Each number is 128 + 32 x the weight over its row's rms, rounded and kept within 0 to 255. Layers, rows and columns count from 0. The size above them is the row's rms in percent of the matrix's.

# layer 4 attention value, 512x512, rms 0.0733, rows 52-98, columns 480-511
size [100  97  98 108 101 111 109 106 103 101 101 103 104  99  99 101  97  99  92  98 100 102  98  98 104 103 100 108  99  91 103 104 107 111 108 108 107 102  92 100 111 100 109  89 102 101 104]
[[121  77 165 109 125 177 125 113 150 147 141 161 118  97 128 143 127  73 162  63  87 130 152 157  90 128  69 133 122 103 112  94]
 [151 100 145 160 138 140  43 147 111 103 117 151 127 153 131 153 138 142 107  58 132  65  88 145 148  74 207 120 162  94 115  88]
 [147 144 114 101 110  82  93 151  80 122 163 146 121 160  90  81 105 122 162 182 166  98 160 141 181 160 142  86 119 147 114 146]
 [136 128 123 146 116 107 178 137 105  94 200 166 161 168 109 124 126  89  99 148 132 185 199 156 152 185 143 134 115 129 123 179]
 [132 133 130 117 154 139 141 116 192  95 126 158  89 115 144 127 109 122 174 138 104 122  64 183  83 140 107  60 198 104  87 171]
 [125 141  79  91  71 113 138 124 110 126 203 134 129 191  95 125 141 123 139 139 152 122 120 154 123 180 166 128 195 157  96 186]
 [160 126 144 101  94 135 114 134 153 113  96 152 162 148 169 129 124 134  81  93 176 210 142 105  93 140 130 104  77 121 113 135]
 [129 125 143 159 138 157 132 146 125 155 188 155 154  79  93 115 123 155 108 108 130 161  55 130 128 129 156 105 150 129 120 115]
 [167 158 153 103 141 122  96 108 167 126 134  93 140 125 135 123 157 171 107 111 141 143 141 129 103 135 103 144 129 150 137 167]
 [122 101 107 159 184 154 200 146 122 149 148 155  92 153 135 151 114 128  95 136 159  89 144 116 107 134 134 126 139 146  87 137]
 [129 140 132 138 125 140  99 116 160  94 163 158 107 111 214 149 142  97  83 165  96 143 126 105 114 107  98 122 150 115  99 104]
 [123 112 137 125 142 108 112 140 180 140 146 123 185 115 104 129 124 153 149 157 133  81 222 117  86 149 155 147 101 118 143 131]
 [ 90 103 110 129 178 125 132 129 144 109 165 115 160 130  97 126 112 181 131  96 132 109 151 102 152 157 100  74 123 174 134 107]
 [116 134 104 153  90 102 145 107 139 198 113 132 153 134 134 118 137  79 125  59 125 117 122 110  91 149 118  92 133 147 138 112]
 [173 143 158 115 128 147 129 137 150 141 179 123 153 162 111 133 123 108 148 117 110 135  59 131  94 192 154 181 171  61 129  72]
 [122 105 123 188 109 124 171 136 135 129 109 120 117  97 161 124 141 132  79 129 114  79 170 134 195 158 114 214 165 135 152 160]
 [ 88 152 122 149 150 103 187  99  59 142 157 130 136  95 152  99 145 231 114 201  93 143  94 104 108 106 147 130 171 117 155 146]
 [143 136 134 145 122 181 172 122 125 124  72 138 161 159 147 185 124  67  64  86 107  93  54 117 121  69 155 157 123 110 115 138]
 [103 120 137 145 148 182  96 127 149 136 147  72  96 121 126 118 102 112 109  48 141  95 123 157 139 141 182 151  79  71 124 141]
 [115 128  99 140 108 117 146 146 114 189 125 108 147 151 175 145 105 134  91 122  99 145 164 127 147 180 134 118 119 110 122 106]
 [133 115 160 145 115 130 200 124 142 164  96 151 138  98 162 104 135 129  91 129  97 148 134 125 216 121  89 157 137 144 121 111]
 [135 150 120 147 108 184 174 115 125 117 122 155 145 141  87 148 168  96  89  90 120  87 101 107 158 168 150 105 143  93 108  80]
 [157 120 122  92  88 159 133 162  92 137 130  80 109 142 164 141 129 197 166 121 129 155 116 124 174 176 100 133 121 176 134  98]
 [169 165 119 125 139 153  97 131  97 157 112 162 136 165 174 103 103 144 164  81 139 104 106 151 136  97 103  96  75 109 128 141]
 [143 138 138 121 131 116 151 139 110 117 154 133 106 135 152 119 113  92 163 142 141 142  61 182 138 132  81 113 157 116 148 103]
 [130 148 111 113 108  98  98 124 116 112 139 113 130 159 103 124  92 113 139 162 162  85 128 131 231 210  96 108 142  93  99 139]
 [130 129 116  95 108  67  84 122 150  96 116 137  66  37 165 100 115  79  77 135 115 106 106 141 111 133 143 136 172  95  73 101]
 [ 96 118 135 142 104 153 152 150 157  79 143 128 120 157 105 114 138 128 203 137 127 170  94 117 193 143  88 152 159 110 112  81]
 [143 149 121  87 144 103 202 120 130 130 120 145 126 136 106  86 124 170  27 208 112 173 162 121 134 185 142 126 153 117 148 169]
 [ 80 133 147 100 195 100 102 110  86 181 171 145 114 218 109 161 146 199  75 153 124 175 180 114  97  98 134 116 147 165 116 169]
 [141 147 121 142 120 138  80 136 166 128 123 144 139  92 113 111 115 147 148 163  99 130 145  93  93 151 183  61 139  99 105  93]
 [160 109 112 160 126 122 130 147 143 157 102  99 149 135 150 115 105 146 128 161 118 126 153 114 206 113 116 145 176 205 106 145]
 [141 165 143 138 112  88 128 140 126 150 114 134 182 107 155 128 135 135 121 128 132 118  89 108 113 154 114 105 180 219 175 124]
 [145 140 132 154 135 155 119 132 161  87 108 152 140  76 133 162 157 115 171 134 155  99 115 145 115 158 113 134 209 115  94 144]
 [136 108 104 139 176 162 147 127 109 132  81 129 149  93 102 132 165 130 234 132 108 158 117 111 148 144 135 178 109 129 119 125]
 [149 127 141 158 122 101 101 139 144 161  95 133 158 152 133 132 113 153 124 149 104 124 114 127 204 127  81  89 133 244 147  96]
 [ 81 145 133  86 143 145 116 113 106 128 190 104 172 144 134 120 116 180 112 134 109 179  88 126 129 102  81 188  94 137 136 140]
 [144 116 151 114 131 156 201 144 165 122 211 105 110  64 141 185 119 146  66 169 108 146 126 168 133 115 129  95 177 200 135 116]
 [133 154 142 142 129 151 118 129 159 102 126 166 132  47 105 113 141 121  64 138 131 144 165 151 112  89  87 103 115 142 110 185]
 [137 109 157 128 103 182  83 140 133 135 145 106 148 146 158 118 160 133  90 164 109 178 166 184  81 188 129 135 118  94 144 130]
 [125 110 112 102 145 142  92 133 118 146 110 164 155 138 177 129 122 145 147 148  94 149 152 147 105 155 180 142 120 139 159 124]
 [132 155 107 130 104  92  52  83 101 126 100 157 150 148 204 150 123 116  66  66 115 202 148  89 127  87 160 156 129 110 112 229]
 [114 156 116 154 128 120 168 148  97 109 110 173 117 158 176 173 140 170  24 116 171 139 103 110 137 176 136 154 154 123 135 115]
 [116 150 129 117 153 111 118 113 100 106  99  89 114  78 137 149 132  55 103 139 155 103 141  96 153 105 137 149 136 125 125  66]
 [ 93  84 179  84  99 166 102 140 155 124 109 159 159 103 120 132 130 107 192 124 107 102  44 114 150 118 125 108 129 121  96  48]
 [126  82 136 120  76  98 114 135 140 151 116 169 187 143 186 137 129 169 150 156 135 143  85  91 149 148 136 116 161  71 123 141]
 [165 137 121  81 124 151 232 129 132 161 151 114 137 164 112 130 138 174 155 122 126 122 189 119 159 151 165 107 216 118 127 122]]
# layer 4 attention output (transposed), 512x512, rms 0.0659, rows 52-97, columns 480-511
size [100 101 107 111 115 114 116 102 111 109 105 113 118 109 103 109 107 112 101 101  97 112 113 104 108 113 106 114 114 103 113 102 106 102 113  98 112 111  99 105 108 106 101 103 106 106]
[[164 137 177 125 149 124 141 111 108 133 112 126 200 133 121 156 154 166 154 155 110 167 103 105  94 198 179 139 172 100 181 156]
 [201 154 108  52  70 137 141 124 136 124  73 130 122  91 158 120  62 119 179 130 126  97 174 114 149 112 137 173 105 115 118 142]
 [120 144 127 138 129 114  46  98 148 121 108  99 101  89 196 162 106  80 135 125 154  85 161 136 103 136 138 145 113 156 127 115]
 [ 96 146 175 133 143 162 155 119 156 120 104 107 118 111 138 175 140 114 159 181 152 146 133 104  99 127 150 163 138 107 112 140]
 [118  92 140 140 128 138 140 141 143 130 186 108 135  98  91 146 102 125 134 145 108 154 205  82  92 120  99 125  67 150  93 136]
 [145  88 109 137 117 133 116 134 128 141 124 134 136 172  76  92 146 159 160 103  93 154 128 161 146 127 119 158 175 110 153 126]
 [118 124 144 110 126 103 139 175 151 189  86 103 117 122 163  64 188 120 158 171 147 152 147 134 102 149 101 150 138 128  78 106]
 [161 121 202  87 122 186 142 110 113  85 186 133  77  77 131 138 106 127 153 131  72  94 164 113 105  64 125 168 105 163 163 103]
 [144 102  86 147 140 211 137  83 127 130 144 126  96  90  95 152  75  39 112 167 217 128 110 111 167  87  95 142  97 137  75 116]
 [127 159 145 129 162 141 175  94 160 108  59 145 105  99 129 174 127 110 101  96 173 152 108 104 105 111 104 110 157 141  69  92]
 [119 150  91 136 126 116 116  89 153 149  75 101 101 172 214 101 136 144 149 146 141 126  99  95 177 115 146 165 146 138 194 103]
 [156 124  91  79 130 150 119  71 113 164 130 136 102 146 135 138 122 125 116 181 139 155  77 163  67 179 183 110 161 150  96 138]
 [164 133 153 121 175 153 142  96 123 122 150 134 144 132 109 121  75  87 125 105 104 126 150 130 162  85 100 104 117 158 175 113]
 [169  88 155 129 131 139 102 151 144 116  73 144 101 135 136 158 143 111 149 126 112 109  78 129 129 138 132 157 162 140 122 100]
 [114 139 172  64  85  85  94 148 118 139 167 142 153 110 104 120 194 167 158 137 122 135 153 158 106 132 152 138 102 139 138 103]
 [110 124 117 139 156 184 126 117 122  87 123  93 137 161 187 199 143 110 139 122 110  87 158  99 146 142 145 129 187 125 111 137]
 [127 194 198  92 117 111 125 156 111  68 169 174  98 140  93 137  91 135  78 115 102 128 120 138 149 183 118 160 146 100 150  90]
 [149  60 150 198 123 126 112 113 123 152 211 127 105 131 144 148 133 131 111  82 116 131 125 140 110 105  88 154 105 177 130  56]
 [ 90 110 156 112 177 169 106 119  79 159 119   4 138 138 117 122 162 123  92 173 141 150 144  98 163 121 213 165  60 147 102 183]
 [147 101 170 126  63 115 115 173  99  95  64 138 164  85 151 146 122 171 143 164 162 105 133  98  80  79 152 151  78  91 192 136]
 [161 134 128 167 174 145 125 107 201 104  40 154  72 109 138 180 117 117 162 135 122 149 181 116 195 117 140  75 171 168 147 144]
 [ 56 151 155 185 103 107  84 129  84 115 107 117 126 106  76 101  96 150 120 152 158 186 125 127  92 147 147 185  92  84  42 142]
 [163  90 148  83  89 130  94 148  86 136 146 170 136 120 147 168 135 138 135  89 119 169 144 123 135 150  53 111 124 141 105 133]
 [ 99 154 139 102  97 178 106 180  93 134 142  74 175 146 128  53 110 120 143 107  88  69 135 103  80  84 128 208  85 114 139 102]
 [189 181 101 144 115 111 132 155 117 143 178 110 125 131 152 134 106 124 152 136 130 175 155 123 145 122 159 146 154 101 118 156]
 [156 168 120 174 136 168  65  86  93 119  76 139 176 233 121  61 102 115 128  89 145 101 137  61  88 136 169  90 155 143 120 140]
 [125 119 173  74  64 107 118 109 108 115 145 131  80 124 173 126 110 129 134  88 127 137 104  38 108 121 100 109  92 128 114 119]
 [102 155 130 101  75 124 121  29 131 137  64 104 140  91 190 118  97 119 145 201 110 117 107 151 156 140 105 122 170  97  56 159]
 [ 93 111 101 175 117 154 105 130  94 116 168 123  97  96 122 192 162 138 181 126 146 152 152  62 132 102 118 137 101 111 120 146]
 [ 95 146 126 183 173  94 136 143 151  86 168 154 136  95 130  93 108 139  94  72 142 158 102 146 101 104 139 141 117 145 174 131]
 [106  96 113  90  77 125  98  80 150  71 127  97 136 157 109 128  21 115 156  91  93 122 136 123 105 123 153 125  68 112 187 174]
 [173  71  86 215 131 106  78 105 193 123  71 184  89 128 119 140 141 134 131 136 122 176 135 111 151 111 137 166 182 134 133  72]
 [139 163 159 116 127 108 115 134 101 143 156 106 139 150 179  85 138 141 164  95 133 136  80 103 187 118 114 120 101 141 142 139]
 [112 154 174 154 161 117 152 124 145 162 122 163 112  74 125 157 149 117 140 192 168 147  55 134 131 174 124 104 121 161 172 114]
 [ 67  22 144  83 151 101 100 111 143 113 122 126  98  98  92 114 127 149 147 166 139 116 138 118  89 164 143  97 119 133  77 185]
 [117 181 159 153 179 123 161 149 113  71 146  85 143 161 140 103 204 112 134 122 123  90 109 132 184 156 126 119 145 127 161 132]
 [123  84 107 107 117 135 153 170 137 150  84 129 129 147 115  52 154 123 148 103 112 186 176 130  92 116 139 146 130  55 131 102]
 [150  91 132  86 120 110 176 173 136 154 160 136 187 119 115 109 155 138 173 121 149 139 117 104 104 134  72 156 163 132 130 150]
 [ 91 117 208 100 120 103 132  61 158 123 135 133  85 122 113 170 127 102 151 171 128 123 170 179  24 142 153 126  99 107 112 137]
 [166  88 127  72 120 172 149 122 134 165  90 112 109 101 148 142 101 130 136  21 132 140 110  81 145 139 148 148 114 180  76 161]
 [105 121 146 131 149 155 179 116 108 147 183 134 108 163 140 171 165 215  65 140 158 117  98 130 108 131 156 110 117  93 105 129]
 [151 145  80 112 144 178 138 117 131 107 126 151 188  96 156 159 154 101 146 131  83 124 124 176 130  96 181 164 150 140 113 210]
 [ 84  52  88 150 154  78 142 102 145 145 134 101 141 135 146  93 103 172 199 105 131 162 116 173  81 147 176 143 118  74  72 137]
 [209 111 106 112 117  90 123 128 108 110 155  81 110  66  55 106 137 171 140 130 136 141 114 152 139  94 147 104 152  79 182 177]
 [211 101 157  73  51 113 114 126 194  91  62  89 137  84 149 161 109  84 100 177 148 148 202  91 128 118 147 148  84 171 131 140]
 [129 149 105 132  52 113 124 143 137 125 144 142  91  89 110 102 121 131  89 154 149 132 125 127 139 158 141 132  72 137 133  84]]